{"init_std_up": 0.0254, "beta1": 0.95, "lr_head": 0.00987, "warmup_steps": 200, "final_lr_fraction": 0.0, "doc_mask": false}
Each number is 200 + 20 x the weight over its row's rms, rounded and kept within 0 to 999. Layers, rows and columns count from 0. The size before them is the row's rms in percent of the matrix's.

# layer 8 attention value, 192x192, rms 0.141, rows 139-191, columns 0-63
088,245,212,225,197,201,210,204,209,220,214,194,195,200,217,194,170,187,214,239,173,231,199,171,204,221,206,242,208,226,182,187,176,207,170,211,221,218,207,174,205,193,201,197,207,204,175,211,175,230,226,230,195,197,227,187,204,185,201,175,212,203,193,150,190
102,183,190,215,190,212,188,189,180,172,165,187,180,250,206,213,167,206,204,206,212,169,255,201,150,197,169,181,208,241,201,208,175,213,177,214,192,163,212,212,227,217,174,200,204,225,232,209,216,204,205,175,171,174,225,191,170,197,181,186,183,202,206,201,219
091,208,179,207,198,208,165,218,166,180,236,185,231,200,180,163,185,222,179,193,187,179,165,221,214,235,179,190,202,185,208,188,195,204,193,200,204,198,209,206,207,215,173,164,200,204,229,209,192,173,183,222,169,196,231,195,193,198,215,209,189,196,212,204,208
085,162,181,232,178,231,196,202,207,206,186,187,221,154,218,238,174,245,211,212,179,179,174,191,232,185,193,178,201,175,193,182,180,144,227,219,219,153,194,206,201,218,200,169,218,174,203,204,186,195,186,216,225,196,193,210,186,185,212,162,218,204,211,197,167
086,226,212,200,217,175,196,208,194,194,227,181,205,175,224,197,191,234,205,205,193,201,205,203,196,212,197,163,209,214,238,206,176,223,185,200,230,191,201,217,194,197,181,186,215,207,186,186,182,220,181,207,237,191,188,204,231,168,209,189,187,186,211,173,193
108,229,202,204,157,203,168,201,204,218,202,192,206,224,191,175,216,191,211,162,219,221,195,248,224,205,197,211,174,173,197,188,206,191,181,230,176,195,196,225,216,224,212,195,206,201,202,209,189,156,208,224,212,193,177,170,206,190,185,190,190,164,174,217,184
082,221,209,215,194,201,197,218,199,192,211,181,218,202,198,204,199,211,227,179,164,173,169,222,188,193,204,209,231,170,191,182,204,195,177,175,186,203,184,205,211,209,174,226,211,205,201,200,212,174,189,199,211,204,180,174,218,206,218,215,209,195,192,203,191
084,227,221,222,204,200,188,198,174,188,227,182,184,178,180,216,233,209,228,190,211,179,193,221,208,208,193,183,213,181,209,146,202,220,183,186,248,197,192,229,214,214,195,188,215,173,178,203,169,200,239,222,236,234,162,199,150,175,226,215,208,189,200,180,197
106,169,164,184,252,197,221,221,170,207,184,242,186,199,191,209,183,202,216,187,211,202,214,225,169,184,206,208,190,188,242,212,174,189,193,213,220,198,192,187,228,203,199,192,220,210,187,209,208,196,181,234,234,161,233,191,225,152,169,206,211,171,161,203,207
096,181,187,185,200,227,194,158,170,175,229,196,204,197,217,189,232,171,212,208,189,184,176,211,235,236,194,199,228,206,206,198,216,182,213,186,180,224,255,215,201,140,199,189,218,203,192,232,171,190,208,193,201,194,202,218,206,218,174,226,193,234,196,196,194
097,220,179,185,235,193,207,215,186,219,190,219,201,170,191,196,164,201,159,168,199,173,217,192,179,205,213,221,236,177,190,178,218,176,177,185,217,206,218,233,221,186,223,178,208,197,205,189,179,201,189,199,212,190,214,192,173,208,179,194,183,203,185,218,189
078,221,201,205,207,227,215,153,219,196,195,214,178,178,209,168,191,207,217,196,217,192,217,176,217,223,206,224,198,180,192,208,176,191,168,202,189,172,185,202,191,219,214,224,142,210,194,176,194,189,213,178,192,217,221,175,228,202,184,218,173,213,233,220,178
085,185,195,218,221,213,235,220,241,179,190,166,224,195,198,188,199,186,185,204,197,164,207,198,205,209,218,197,176,169,214,203,182,187,215,214,195,199,168,214,149,189,176,192,189,200,246,193,156,182,189,186,222,243,200,212,208,207,207,224,213,197,218,203,190
089,230,187,200,210,183,163,154,192,239,210,244,198,181,205,175,156,179,184,223,178,200,173,216,212,213,209,197,211,217,194,201,180,206,198,193,183,227,230,191,211,186,173,156,186,186,210,217,199,175,183,180,210,217,206,208,186,231,152,200,193,190,215,180,236
085,180,227,194,189,188,186,192,206,224,191,193,181,206,215,195,194,176,207,183,179,211,184,219,197,227,229,190,231,189,227,190,181,205,195,206,194,228,187,200,177,236,199,188,231,209,188,198,200,173,222,184,155,187,185,173,152,193,174,189,177,211,216,195,159
092,238,207,231,196,201,185,202,200,194,194,196,210,209,195,175,214,215,183,195,184,238,191,227,215,195,189,180,194,184,191,210,210,223,190,223,182,239,183,194,182,225,231,184,199,212,207,188,191,207,188,209,188,189,210,229,205,218,199,188,212,183,260,206,206
084,162,206,211,201,141,165,215,184,210,203,197,198,209,186,177,221,205,208,174,163,202,198,229,150,174,204,194,181,204,178,194,212,199,216,184,217,208,244,186,206,191,190,156,233,181,160,185,172,185,198,220,230,185,166,203,178,198,226,211,208,206,197,176,203
079,194,193,218,247,183,218,211,179,167,180,154,187,194,189,214,218,173,193,189,208,192,213,225,189,218,194,204,207,211,223,182,218,199,191,180,212,204,191,188,238,181,222,187,189,207,198,227,195,226,205,171,229,196,189,209,202,150,224,186,209,181,196,211,212
093,193,203,185,245,208,215,192,196,196,216,169,195,188,225,178,195,207,174,199,204,191,227,201,201,184,199,237,214,204,196,202,176,187,201,205,225,218,201,208,201,169,176,202,212,197,159,181,220,185,194,206,189,208,233,154,231,207,209,209,184,227,204,222,215
081,170,197,216,195,213,197,178,176,190,246,183,222,220,192,179,224,169,220,220,189,229,192,199,205,186,218,247,173,190,197,223,202,192,180,165,199,192,194,211,177,229,174,209,203,192,210,190,218,197,172,223,209,207,188,197,179,188,195,208,193,215,194,208,187
090,174,195,173,200,181,164,192,214,229,205,203,204,159,180,209,209,217,193,192,209,194,197,209,164,184,203,199,216,183,238,210,201,158,152,182,215,201,173,193,211,176,187,195,200,170,194,203,229,176,194,207,210,173,195,239,193,222,210,199,185,204,179,211,228
092,180,177,217,214,216,218,207,189,201,197,203,171,237,200,226,183,202,180,199,176,171,227,196,216,215,214,205,235,162,225,196,215,212,191,225,192,219,242,215,162,184,165,176,262,210,220,218,199,184,187,227,189,175,217,186,208,185,174,205,187,203,192,199,163
098,206,200,208,216,193,207,173,213,220,162,198,199,181,193,173,236,227,200,167,181,197,195,215,220,175,204,189,230,210,226,228,205,176,215,189,220,205,208,183,209,214,203,201,182,214,202,194,191,236,213,189,196,197,178,200,176,233,179,198,188,197,218,226,174
092,222,185,178,238,198,214,199,192,178,209,160,197,197,200,211,205,198,195,187,202,195,188,229,195,204,205,236,215,180,214,183,226,188,202,215,193,218,210,188,186,174,177,169,202,194,197,166,160,167,200,198,193,190,206,188,188,209,193,217,187,224,201,226,193
089,220,204,188,206,239,213,199,166,218,179,199,207,172,204,227,215,195,212,218,189,198,207,200,201,224,145,183,218,186,201,214,209,206,173,202,215,200,215,200,229,158,224,168,182,194,172,201,214,203,228,210,233,189,238,194,204,209,188,221,177,213,209,214,239
086,220,204,238,184,193,207,192,205,201,200,197,197,217,224,210,207,145,179,165,207,267,185,226,203,219,237,207,165,217,146,217,200,190,193,179,208,203,168,216,184,200,238,221,194,215,198,205,199,206,196,133,199,217,215,191,182,230,222,198,202,215,228,178,185
087,175,198,193,207,219,207,220,194,223,174,182,190,176,207,221,221,175,156,187,197,199,191,193,192,193,185,198,207,150,206,191,194,213,208,199,191,236,182,204,221,267,181,187,214,178,218,228,194,208,177,210,172,209,208,205,191,184,191,221,235,175,232,224,197
090,229,188,230,180,199,182,206,202,156,195,204,202,180,158,177,201,206,202,190,190,177,184,204,212,226,184,208,229,188,201,214,199,205,196,210,206,215,231,195,196,160,189,173,221,215,227,227,190,186,196,199,148,187,214,173,184,203,193,243,165,174,227,177,197
095,206,163,234,175,178,201,242,212,211,168,204,164,183,184,177,213,188,215,200,202,189,213,168,194,178,211,188,196,185,214,204,177,186,207,186,176,218,171,191,202,215,198,234,198,188,166,162,204,213,201,201,215,230,199,200,212,228,239,208,229,181,248,235,201
091,183,181,167,212,189,208,201,185,168,186,185,205,226,195,221,179,198,189,199,203,198,218,191,202,207,206,217,239,234,206,211,165,252,216,195,196,170,205,217,192,218,229,185,179,250,203,190,195,228,225,167,185,180,219,178,207,168,194,172,169,197,211,182,179
089,197,217,163,191,189,185,246,190,225,188,234,174,226,205,233,194,251,207,181,203,225,195,209,203,215,231,207,207,173,203,168,175,187,200,196,221,188,209,195,207,196,177,194,192,210,165,206,216,198,182,194,191,199,206,222,183,222,222,209,234,228,187,180,203
085,216,201,236,168,216,206,201,208,201,207,200,186,214,221,184,146,176,213,187,190,166,208,190,198,167,162,256,225,222,180,204,190,232,200,197,201,196,209,205,183,175,201,172,203,207,240,227,181,206,189,225,172,187,190,197,193,242,208,185,181,195,236,196,209
100,206,203,200,204,218,213,224,185,224,244,201,179,216,185,209,184,206,197,213,185,220,214,169,212,192,185,192,177,212,216,176,203,217,210,222,198,183,223,204,185,174,193,221,204,213,208,198,172,195,183,266,179,200,173,167,213,192,217,207,181,168,184,211,194
087,210,170,188,221,188,217,213,193,201,176,176,204,185,219,198,233,210,172,189,190,225,206,192,209,187,195,164,176,202,194,172,189,182,185,185,222,193,190,229,227,200,172,210,193,171,200,170,220,175,214,242,212,205,185,214,182,197,197,180,234,212,186,181,179
088,222,216,195,182,184,196,192,197,218,225,185,229,203,201,201,180,198,188,188,199,186,202,238,144,212,217,233,202,183,192,207,207,194,168,182,200,244,197,142,211,197,201,175,198,205,191,198,183,177,166,213,187,232,198,196,210,180,171,214,179,203,174,215,237
085,180,224,198,194,220,186,192,177,170,232,217,184,182,201,261,204,213,235,216,194,183,188,197,196,187,158,219,205,214,204,202,172,205,194,174,226,156,175,200,209,204,192,198,188,175,180,190,212,176,173,199,225,185,172,176,228,173,196,235,206,181,216,217,226
073,189,197,186,223,194,187,202,193,186,180,186,219,221,180,232,167,226,184,205,153,206,189,190,181,186,180,207,209,190,207,196,217,222,186,197,231,166,212,232,196,177,193,200,185,234,212,181,200,170,211,186,198,211,221,232,194,141,213,194,154,194,195,180,204
103,186,191,186,187,257,198,191,175,212,184,243,187,231,206,227,179,204,213,183,202,195,172,154,211,167,208,188,190,185,198,196,193,200,244,216,188,195,244,164,192,211,183,191,200,174,195,229,185,207,195,207,191,202,202,207,180,201,188,240,225,225,190,226,205
098,219,220,161,180,223,186,234,227,207,226,204,218,213,172,201,217,190,190,224,244,215,211,177,210,198,206,193,179,216,194,191,232,194,212,220,166,208,203,176,189,172,220,216,196,219,206,175,200,192,181,206,219,208,184,184,217,211,157,181,192,189,177,198,233
095,178,179,230,234,182,193,193,189,191,204,195,176,214,183,228,219,198,198,174,195,214,188,232,181,160,218,196,192,215,192,185,203,167,182,165,189,196,203,233,200,190,153,193,190,197,211,193,194,223,223,215,222,203,170,211,195,209,197,176,183,194,193,190,182
097,208,210,220,185,183,178,171,214,196,189,197,193,236,164,196,170,199,167,189,177,226,197,169,138,231,197,193,164,207,190,204,191,194,216,222,191,237,223,189,168,182,227,177,200,171,186,214,200,233,165,203,199,215,200,193,197,210,201,240,209,216,191,193,210
104,195,214,241,161,180,169,196,224,215,190,202,191,223,215,185,197,192,174,182,207,221,202,207,186,135,190,215,185,230,203,230,204,187,200,201,180,170,169,194,207,233,205,250,159,229,211,168,205,218,186,206,223,214,208,227,205,236,194,218,187,217,228,183,188
080,188,219,206,198,157,189,174,198,190,214,198,188,242,215,222,207,184,206,190,155,204,234,237,169,218,190,188,197,237,240,198,165,196,200,200,191,191,241,216,201,195,213,235,238,265,205,189,206,203,195,200,188,179,180,185,209,195,187,161,177,197,203,192,184
086,206,195,179,179,191,185,218,204,200,190,219,187,208,198,188,187,199,196,169,220,235,182,170,200,213,236,187,195,199,199,201,220,201,175,203,186,207,216,152,187,219,252,185,209,198,195,219,209,227,225,192,227,216,182,215,188,250,185,173,187,218,192,229,213
088,207,205,175,216,213,193,207,188,188,177,207,198,167,197,187,199,190,210,220,215,187,183,209,199,210,182,192,194,190,154,171,227,178,206,199,169,212,190,230,203,194,157,185,168,194,204,166,199,184,174,188,174,229,222,222,211,217,159,212,201,209,234,224,241
100,215,218,209,213,174,173,175,184,242,211,208,226,198,216,199,208,190,197,211,183,236,189,216,182,166,189,200,199,197,201,187,192,207,190,180,243,217,209,212,200,210,161,173,192,202,193,200,194,157,226,218,219,210,211,191,203,212,191,206,144,196,214,178,213
088,168,192,213,171,197,197,212,212,171,178,175,207,224,187,218,197,186,223,209,222,237,219,203,224,210,227,204,235,183,189,187,202,238,196,189,185,172,197,188,166,207,197,184,215,212,229,182,176,207,213,165,201,237,243,198,186,212,198,201,175,213,167,169,216
086,158,228,177,226,206,212,222,189,189,218,188,198,220,204,195,214,223,176,202,227,222,194,179,168,233,201,183,185,184,222,204,245,199,196,180,212,202,195,217,204,171,183,177,199,190,166,208,173,194,212,182,203,194,205,197,221,186,183,193,208,198,171,200,208
093,208,228,205,178,187,199,167,203,214,219,206,200,211,210,168,198,183,185,195,178,205,196,209,192,204,212,240,176,232,177,227,202,219,182,169,181,196,162,220,179,217,216,252,185,235,203,199,223,222,212,209,206,224,186,192,197,225,235,178,191,206,217,195,193
094,231,212,174,184,218,184,190,194,200,218,221,202,167,183,187,221,202,166,208,241,189,232,222,184,225,185,187,171,189,197,192,217,155,219,207,215,201,231,196,247,174,171,159,172,158,185,184,179,181,209,199,225,231,165,205,218,212,206,202,201,212,207,226,228
078,199,224,191,185,198,190,199,213,188,213,201,210,238,240,175,192,199,185,211,199,187,204,205,217,211,207,208,177,191,159,188,201,170,206,214,202,151,220,195,171,242,215,234,178,163,201,193,229,238,200,170,181,224,181,197,193,231,171,208,206,202,183,179,210
082,191,171,238,169,187,194,220,188,176,194,219,207,201,193,165,198,207,226,197,181,195,224,232,230,154,200,185,224,166,216,192,204,206,186,194,186,209,197,155,180,209,184,213,233,224,220,176,219,175,205,176,182,231,220,185,176,199,200,176,195,199,225,214,192
086,194,209,210,231,189,211,184,214,189,191,171,213,189,181,187,199,175,186,210,172,195,210,209,240,164,217,194,207,182,227,204,197,181,182,207,214,257,188,215,153,209,215,157,208,198,250,184,157,209,202,205,167,233,222,225,175,206,200,196,185,194,232,216,219
# layer 8 attention output (transposed), 192x192, rms 0.29, rows 139-191, columns 0-63
095,200,231,193,208,218,194,198,217,163,236,230,194,210,195,207,227,205,173,184,241,210,203,230,177,174,237,197,196,187,197,200,214,204,227,214,238,221,188,188,182,219,175,195,188,213,175,200,198,224,155,209,178,191,175,175,205,195,221,211,191,205,190,260,183
109,203,171,158,224,197,221,204,197,187,194,206,212,202,168,173,219,200,211,211,163,221,159,183,224,222,218,227,219,195,216,177,229,192,191,154,196,210,210,192,186,195,182,180,190,185,194,215,201,204,234,218,202,207,196,190,227,219,220,186,219,179,224,186,234
094,181,235,188,194,208,183,184,193,214,188,214,193,186,173,255,214,176,234,180,215,185,230,181,171,175,210,190,204,166,208,223,234,203,182,193,195,174,206,186,180,193,209,213,227,191,186,190,209,189,232,215,178,189,182,209,192,208,181,213,211,193,225,198,170
090,186,204,158,158,197,173,165,193,186,200,211,202,196,190,211,222,157,222,202,213,201,213,203,199,190,201,208,237,202,221,201,210,223,187,165,158,222,220,182,191,177,173,233,173,199,203,183,232,226,214,195,169,191,201,186,197,200,186,190,191,208,209,206,222
091,179,184,180,175,203,252,195,230,211,223,185,200,186,166,228,169,170,200,227,205,214,181,196,229,184,183,212,189,135,217,202,198,167,218,191,178,211,228,192,206,226,225,196,188,202,211,190,197,181,218,212,215,187,195,190,169,223,208,211,205,185,159,158,186
113,170,215,191,224,192,236,189,172,202,202,217,263,223,198,188,192,241,205,199,182,166,214,176,208,177,179,180,188,197,191,216,221,228,190,227,209,200,214,209,186,194,177,192,267,185,162,215,200,218,186,182,197,211,217,198,179,200,191,192,201,195,204,163,218
088,192,181,170,164,187,251,201,198,213,238,200,197,194,204,217,205,170,159,214,189,208,235,195,229,228,207,195,169,211,205,214,192,173,184,227,187,218,179,200,186,181,222,228,200,200,217,208,180,209,209,222,174,226,212,181,163,193,197,204,178,200,236,201,192
093,192,168,202,170,162,222,198,218,217,216,221,216,191,188,175,195,207,150,201,212,189,220,195,188,184,229,185,164,200,207,200,179,202,182,210,178,160,181,179,178,197,201,188,191,190,201,191,208,202,171,271,200,196,224,214,191,225,208,247,163,232,200,214,222
108,226,193,193,165,220,213,211,220,192,187,166,237,206,219,206,216,200,194,230,171,192,153,206,184,196,184,186,213,224,169,232,207,169,205,183,164,214,211,208,189,200,198,193,185,202,230,201,235,194,201,199,173,189,191,203,204,242,216,222,223,241,208,173,177
104,190,216,187,219,200,186,224,234,224,215,211,169,196,191,170,186,209,243,195,222,217,197,202,153,203,220,190,236,208,213,178,190,211,177,193,209,203,190,187,224,172,167,211,198,204,176,164,190,175,198,213,198,163,192,219,188,168,191,192,201,184,222,231,172
103,191,207,208,222,262,196,194,201,182,193,195,151,202,205,191,195,220,187,205,189,178,171,199,209,197,191,210,204,156,207,222,205,249,182,195,190,196,177,179,186,181,189,193,204,202,187,189,208,215,194,221,170,141,207,225,173,206,207,212,204,160,206,200,209
085,181,196,220,202,205,179,232,158,195,183,222,199,173,207,249,209,210,217,183,213,190,233,228,182,180,190,180,211,209,233,188,188,244,214,212,222,201,218,207,196,193,194,192,213,170,195,197,196,251,180,198,180,206,196,227,185,187,226,190,200,186,194,224,210
091,192,182,211,235,201,188,208,198,262,197,226,197,214,215,224,202,227,204,198,201,231,177,193,188,167,190,179,184,205,181,214,186,236,167,209,203,203,208,224,231,212,224,217,232,189,212,221,260,226,191,223,215,220,192,194,194,195,211,199,231,218,178,169,228
097,161,223,191,229,226,196,176,183,181,183,179,204,212,239,208,244,228,168,207,212,191,199,222,189,216,210,199,175,212,206,242,195,221,227,223,239,190,220,225,224,219,168,255,209,229,184,159,198,178,208,177,180,216,206,198,183,219,196,191,211,193,179,198,164
086,192,185,228,217,173,177,174,178,219,188,206,176,215,214,227,196,196,180,194,222,176,229,205,165,146,176,218,198,207,186,217,200,219,209,181,226,183,203,188,238,204,216,213,199,198,212,183,201,239,191,189,203,193,186,179,221,211,220,190,167,193,189,229,211
091,201,209,201,162,198,213,205,183,227,212,207,200,223,193,249,209,202,226,161,222,187,213,173,183,187,214,219,189,215,195,205,193,176,203,198,217,185,177,196,233,219,208,220,236,203,184,218,203,222,177,223,230,226,183,197,199,174,168,243,168,205,167,211,191
091,201,190,176,200,204,228,190,237,207,205,177,186,206,180,184,201,204,188,223,219,185,182,212,209,202,168,199,226,209,185,197,187,190,176,210,179,181,178,185,193,204,202,197,210,259,213,224,216,179,218,203,214,186,199,204,224,246,187,217,208,197,206,214,212
092,208,184,185,179,192,199,201,228,189,220,235,198,198,201,186,154,205,218,217,192,200,204,154,200,219,212,191,210,163,153,201,219,174,204,206,193,220,210,182,185,224,206,168,175,196,192,183,204,202,209,246,190,203,178,190,180,212,190,225,188,199,178,188,203
104,209,207,213,181,209,166,221,215,181,222,199,195,182,208,237,206,221,234,239,178,209,165,230,170,218,191,184,194,203,176,224,211,214,192,192,180,220,225,178,216,198,235,208,189,183,190,206,163,198,215,192,207,175,201,206,223,206,213,149,198,173,223,193,179
089,179,238,197,205,205,174,228,185,192,180,207,179,173,244,205,198,226,189,177,177,208,136,180,213,185,168,181,182,194,196,200,197,221,196,219,226,220,209,178,236,215,236,225,235,180,194,205,198,195,211,204,223,166,227,203,199,185,204,195,205,229,212,169,198
091,192,214,202,156,212,210,182,171,205,201,166,153,205,248,174,169,175,217,222,182,156,182,180,209,227,184,185,190,184,208,198,211,208,221,208,167,164,200,225,171,208,195,203,179,205,185,214,191,213,189,218,223,210,192,180,205,194,228,224,211,190,196,162,206
089,212,215,188,231,237,177,223,186,217,172,173,171,224,222,169,203,195,212,166,181,213,174,217,175,204,223,211,217,181,195,229,222,186,205,206,169,204,156,216,203,184,194,225,183,200,178,211,201,190,195,201,202,209,191,217,200,216,219,203,227,170,237,231,240
108,198,173,199,160,196,212,231,233,216,217,209,209,176,241,226,167,191,209,226,194,181,175,186,199,199,201,229,201,212,205,194,177,194,218,204,198,201,202,207,181,223,208,178,200,183,181,178,189,191,208,186,194,200,218,200,216,172,228,226,205,195,217,224,241
094,188,223,217,183,227,172,203,240,184,223,194,174,180,195,208,186,184,222,218,197,222,174,199,183,170,215,137,196,197,188,232,181,227,194,201,179,230,207,236,201,188,215,218,220,225,194,203,233,203,205,242,237,222,201,196,223,203,165,193,210,197,191,212,205
097,197,216,214,171,203,173,208,198,181,211,232,193,219,177,226,181,190,218,188,243,197,206,201,196,217,251,177,217,191,214,188,186,204,197,187,173,218,192,208,209,199,182,197,191,206,178,227,203,204,162,180,191,181,179,229,228,201,212,198,205,194,197,215,175
094,215,198,160,227,188,205,234,177,213,202,185,193,223,188,239,236,214,208,203,215,202,205,170,168,189,194,176,191,194,229,197,166,218,214,208,218,180,190,160,199,174,187,192,199,166,200,195,195,207,201,166,197,183,186,180,205,169,187,203,197,202,205,203,180
094,210,163,198,177,184,163,176,200,172,169,189,217,186,238,197,167,237,187,192,211,199,228,208,182,213,207,232,201,223,183,234,200,200,190,168,190,175,155,192,189,178,221,191,178,198,196,177,202,179,216,184,190,192,165,189,191,213,211,199,211,192,191,159,222
096,232,188,179,250,196,191,224,208,245,224,212,186,192,205,188,195,184,235,190,185,223,207,195,186,212,207,184,187,229,192,211,211,185,185,173,178,190,163,250,167,202,197,194,225,202,202,202,148,198,202,207,212,202,203,197,230,173,214,175,211,174,214,250,225
102,220,241,183,195,204,192,182,186,212,176,176,220,206,223,218,224,187,185,207,187,207,185,202,161,190,190,203,194,199,198,205,190,194,225,197,199,185,175,194,200,208,198,182,193,218,223,247,197,189,142,211,205,200,152,218,212,195,190,181,176,256,170,194,242
099,235,193,202,241,181,207,210,261,203,192,240,214,190,202,187,208,205,186,212,202,220,189,207,216,209,198,227,184,200,196,189,238,193,181,191,194,234,215,196,189,229,208,216,223,185,188,200,173,214,191,228,195,187,175,189,201,195,207,220,220,177,203,222,185
094,205,220,223,244,209,214,207,169,177,222,161,211,183,209,190,215,166,199,181,193,211,191,205,183,191,200,240,219,216,198,199,191,218,163,207,214,171,193,165,181,165,178,185,205,210,217,192,192,192,183,220,206,179,198,170,181,212,184,184,193,183,208,207,208
086,184,186,196,224,231,188,201,194,229,188,213,185,187,178,199,233,240,209,179,206,207,191,213,226,207,221,213,168,212,215,217,203,177,193,172,196,239,188,189,207,223,195,221,184,185,181,215,148,229,224,151,176,203,188,183,198,193,206,195,185,176,194,218,212
103,159,203,199,191,222,189,196,187,183,177,183,184,197,226,184,181,232,200,151,180,173,171,179,212,188,208,182,219,221,200,211,224,178,176,197,196,215,234,215,216,210,195,164,173,223,175,192,187,143,186,185,199,194,201,194,192,201,202,194,178,222,199,181,181
095,204,222,201,184,189,169,180,199,175,223,183,196,164,196,181,202,166,218,205,214,217,179,238,208,200,217,211,216,184,179,210,142,194,174,190,176,202,199,185,212,201,190,178,215,224,201,188,235,219,179,204,218,198,207,182,182,239,186,232,223,206,211,173,216
098,196,187,220,202,208,220,195,181,204,207,240,204,204,203,211,168,192,172,208,225,202,201,181,218,190,160,166,202,220,180,224,205,170,222,217,214,199,183,219,207,220,215,189,174,197,216,195,207,230,235,193,181,183,179,175,182,240,210,222,194,152,204,191,188
090,223,168,204,192,181,205,207,183,178,171,189,194,178,189,184,175,200,188,193,188,213,197,209,214,195,205,139,187,198,218,183,195,177,213,195,167,200,200,177,197,189,218,217,154,199,229,241,177,218,194,214,197,195,179,193,178,191,227,193,192,216,194,176,167
081,203,204,195,208,215,167,229,211,206,215,215,197,207,209,205,204,188,246,213,184,194,180,191,229,244,236,206,204,210,200,190,245,228,168,194,176,192,206,178,212,193,201,204,200,228,173,179,219,218,193,191,183,199,169,187,204,195,181,210,228,160,171,214,188
103,217,210,194,183,192,207,178,184,174,212,160,181,186,202,158,198,200,193,182,212,194,209,221,188,201,197,202,225,217,208,210,205,197,193,164,213,220,188,192,210,182,169,232,208,221,199,181,207,168,200,188,194,217,202,213,211,192,184,174,195,209,233,218,206
104,174,187,234,194,180,207,197,188,208,184,206,202,180,204,208,160,210,195,204,188,210,226,207,228,220,208,174,188,207,161,187,237,186,182,203,226,203,210,228,213,211,184,217,208,177,225,200,196,214,198,202,184,192,195,212,202,176,164,196,223,207,206,168,175
103,218,225,220,192,173,180,231,204,226,230,198,251,228,212,204,212,221,182,216,225,185,178,185,224,178,190,193,207,208,204,218,168,212,215,200,201,203,225,187,209,186,237,192,207,205,185,214,233,208,196,190,188,167,207,188,202,193,216,208,229,181,230,219,225
100,175,202,214,253,190,190,221,211,221,213,189,175,200,238,201,186,202,184,148,232,197,210,188,220,166,186,210,206,222,200,239,198,226,187,219,204,177,190,230,216,197,195,180,208,210,241,209,209,154,215,183,183,188,198,165,222,212,192,184,232,190,202,193,213
108,192,179,183,225,174,191,228,197,225,219,216,222,201,210,268,235,214,222,253,218,196,162,182,214,224,195,200,203,216,221,192,216,235,220,190,227,179,197,206,232,197,209,186,241,187,201,227,184,206,205,164,188,187,219,175,223,199,190,169,185,185,182,206,225
088,188,181,198,231,203,191,228,200,232,241,204,209,172,197,197,217,192,205,181,188,215,151,204,233,195,223,223,185,182,201,190,189,229,224,171,226,193,202,236,219,207,217,162,182,177,185,218,199,184,188,176,188,227,239,166,217,217,213,206,208,210,179,173,206
093,187,222,209,212,208,211,216,199,212,190,206,170,212,205,211,208,188,195,194,199,173,212,208,158,208,181,188,219,182,207,210,181,184,235,215,249,194,191,205,212,186,144,214,209,202,215,194,191,204,187,209,209,191,207,196,213,195,167,199,248,186,217,186,217
094,200,186,219,195,197,195,180,210,209,211,220,229,202,217,233,166,210,225,200,223,218,224,175,198,200,223,213,211,204,232,180,192,217,187,200,210,164,181,171,189,180,217,207,224,233,205,224,211,227,232,207,238,201,186,184,190,184,200,210,199,185,184,211,164
105,164,220,231,179,225,220,209,207,172,191,190,196,210,215,224,183,214,206,212,216,195,157,172,194,210,204,211,176,201,175,184,203,225,195,214,176,199,223,183,236,204,224,212,195,199,160,211,208,196,179,172,194,195,166,208,203,197,217,193,179,159,166,189,214
098,189,198,210,237,182,204,208,208,195,187,169,222,239,213,212,217,178,202,206,169,215,166,198,211,226,189,163,167,233,194,168,211,194,211,246,168,213,180,235,184,194,173,236,209,187,186,217,199,192,212,212,219,200,201,198,223,148,173,211,198,185,201,213,191
089,191,169,208,211,169,212,207,199,182,197,195,168,211,192,190,157,170,194,190,156,211,191,221,204,177,166,184,219,186,212,204,211,194,167,214,188,192,198,200,181,166,185,201,201,226,245,224,203,198,221,219,191,187,189,195,190,234,187,174,216,220,231,174,180
094,204,206,224,220,178,211,213,206,239,176,238,170,216,209,226,228,215,194,191,247,194,221,159,213,165,189,217,195,199,215,202,195,198,206,199,255,206,186,183,215,200,233,184,210,180,220,198,178,190,207,192,218,165,180,186,158,174,208,215,183,180,172,222,182
096,184,217,199,196,185,220,181,207,189,213,227,209,195,190,164,173,203,201,235,208,225,197,173,184,164,205,176,232,208,200,234,209,214,164,175,178,177,241,204,197,223,196,209,210,199,200,234,197,196,174,199,188,174,223,208,169,201,194,208,233,199,189,181,202
084,191,184,229,237,185,183,203,223,160,214,222,193,211,167,209,225,192,177,175,208,205,213,191,192,183,226,217,228,231,210,196,182,212,197,197,239,220,210,224,252,167,195,202,178,198,196,227,151,150,198,204,211,213,208,193,183,149,182,193,204,209,168,254,233
082,185,212,189,247,232,161,180,160,228,230,176,240,198,193,238,236,170,203,206,204,202,216,213,191,192,195,190,183,218,209,196,195,201,201,161,224,197,186,199,236,186,214,202,221,205,202,222,213,219,175,220,224,207,228,196,217,211,200,217,182,213,214,218,207
088,174,204,212,188,226,198,195,178,228,197,233,207,204,209,210,165,223,228,205,226,207,172,209,172,220,195,180,176,191,193,206,183,218,223,202,186,190,167,211,199,237,183,245,240,203,164,181,222,192,206,222,203,210,193,180,191,185,171,181,218,197,149,177,214
# layer 8 MLP up, 768x192, rms 0.316, rows 0-1, columns 0-63
108,187,203,204,206,166,198,218,206,202,209,211,242,187,169,237,228,229,199,192,187,196,209,216,205,209,204,193,212,178,182,190,162,176,232,192,218,216,213,180,219,181,193,158,221,171,237,197,186,201,223,207,192,200,203,212,158,166,216,205,191,181,210,199,226
101,204,199,214,188,188,204,184,190,160,204,165,212,208,204,202,197,234,186,189,192,207,230,187,160,217,188,187,226,185,175,224,228,180,217,194,230,212,181,208,213,188,240,212,219,239,220,164,194,183,218,201,224,179,209,192,191,187,237,179,190,204,214,215,162
# layer 8 MLP down (transposed), 768x192, rms 0.242, rows 0, columns 0-63
102,215,192,224,208,212,198,195,161,192,217,203,219,215,199,183,207,178,203,190,185,211,206,219,179,224,202,178,194,214,203,185,181,224,216,190,206,216,230,202,206,209,212,207,182,213,173,192,152,215,177,217,219,196,221,199,194,221,190,191,207,211,225,180,185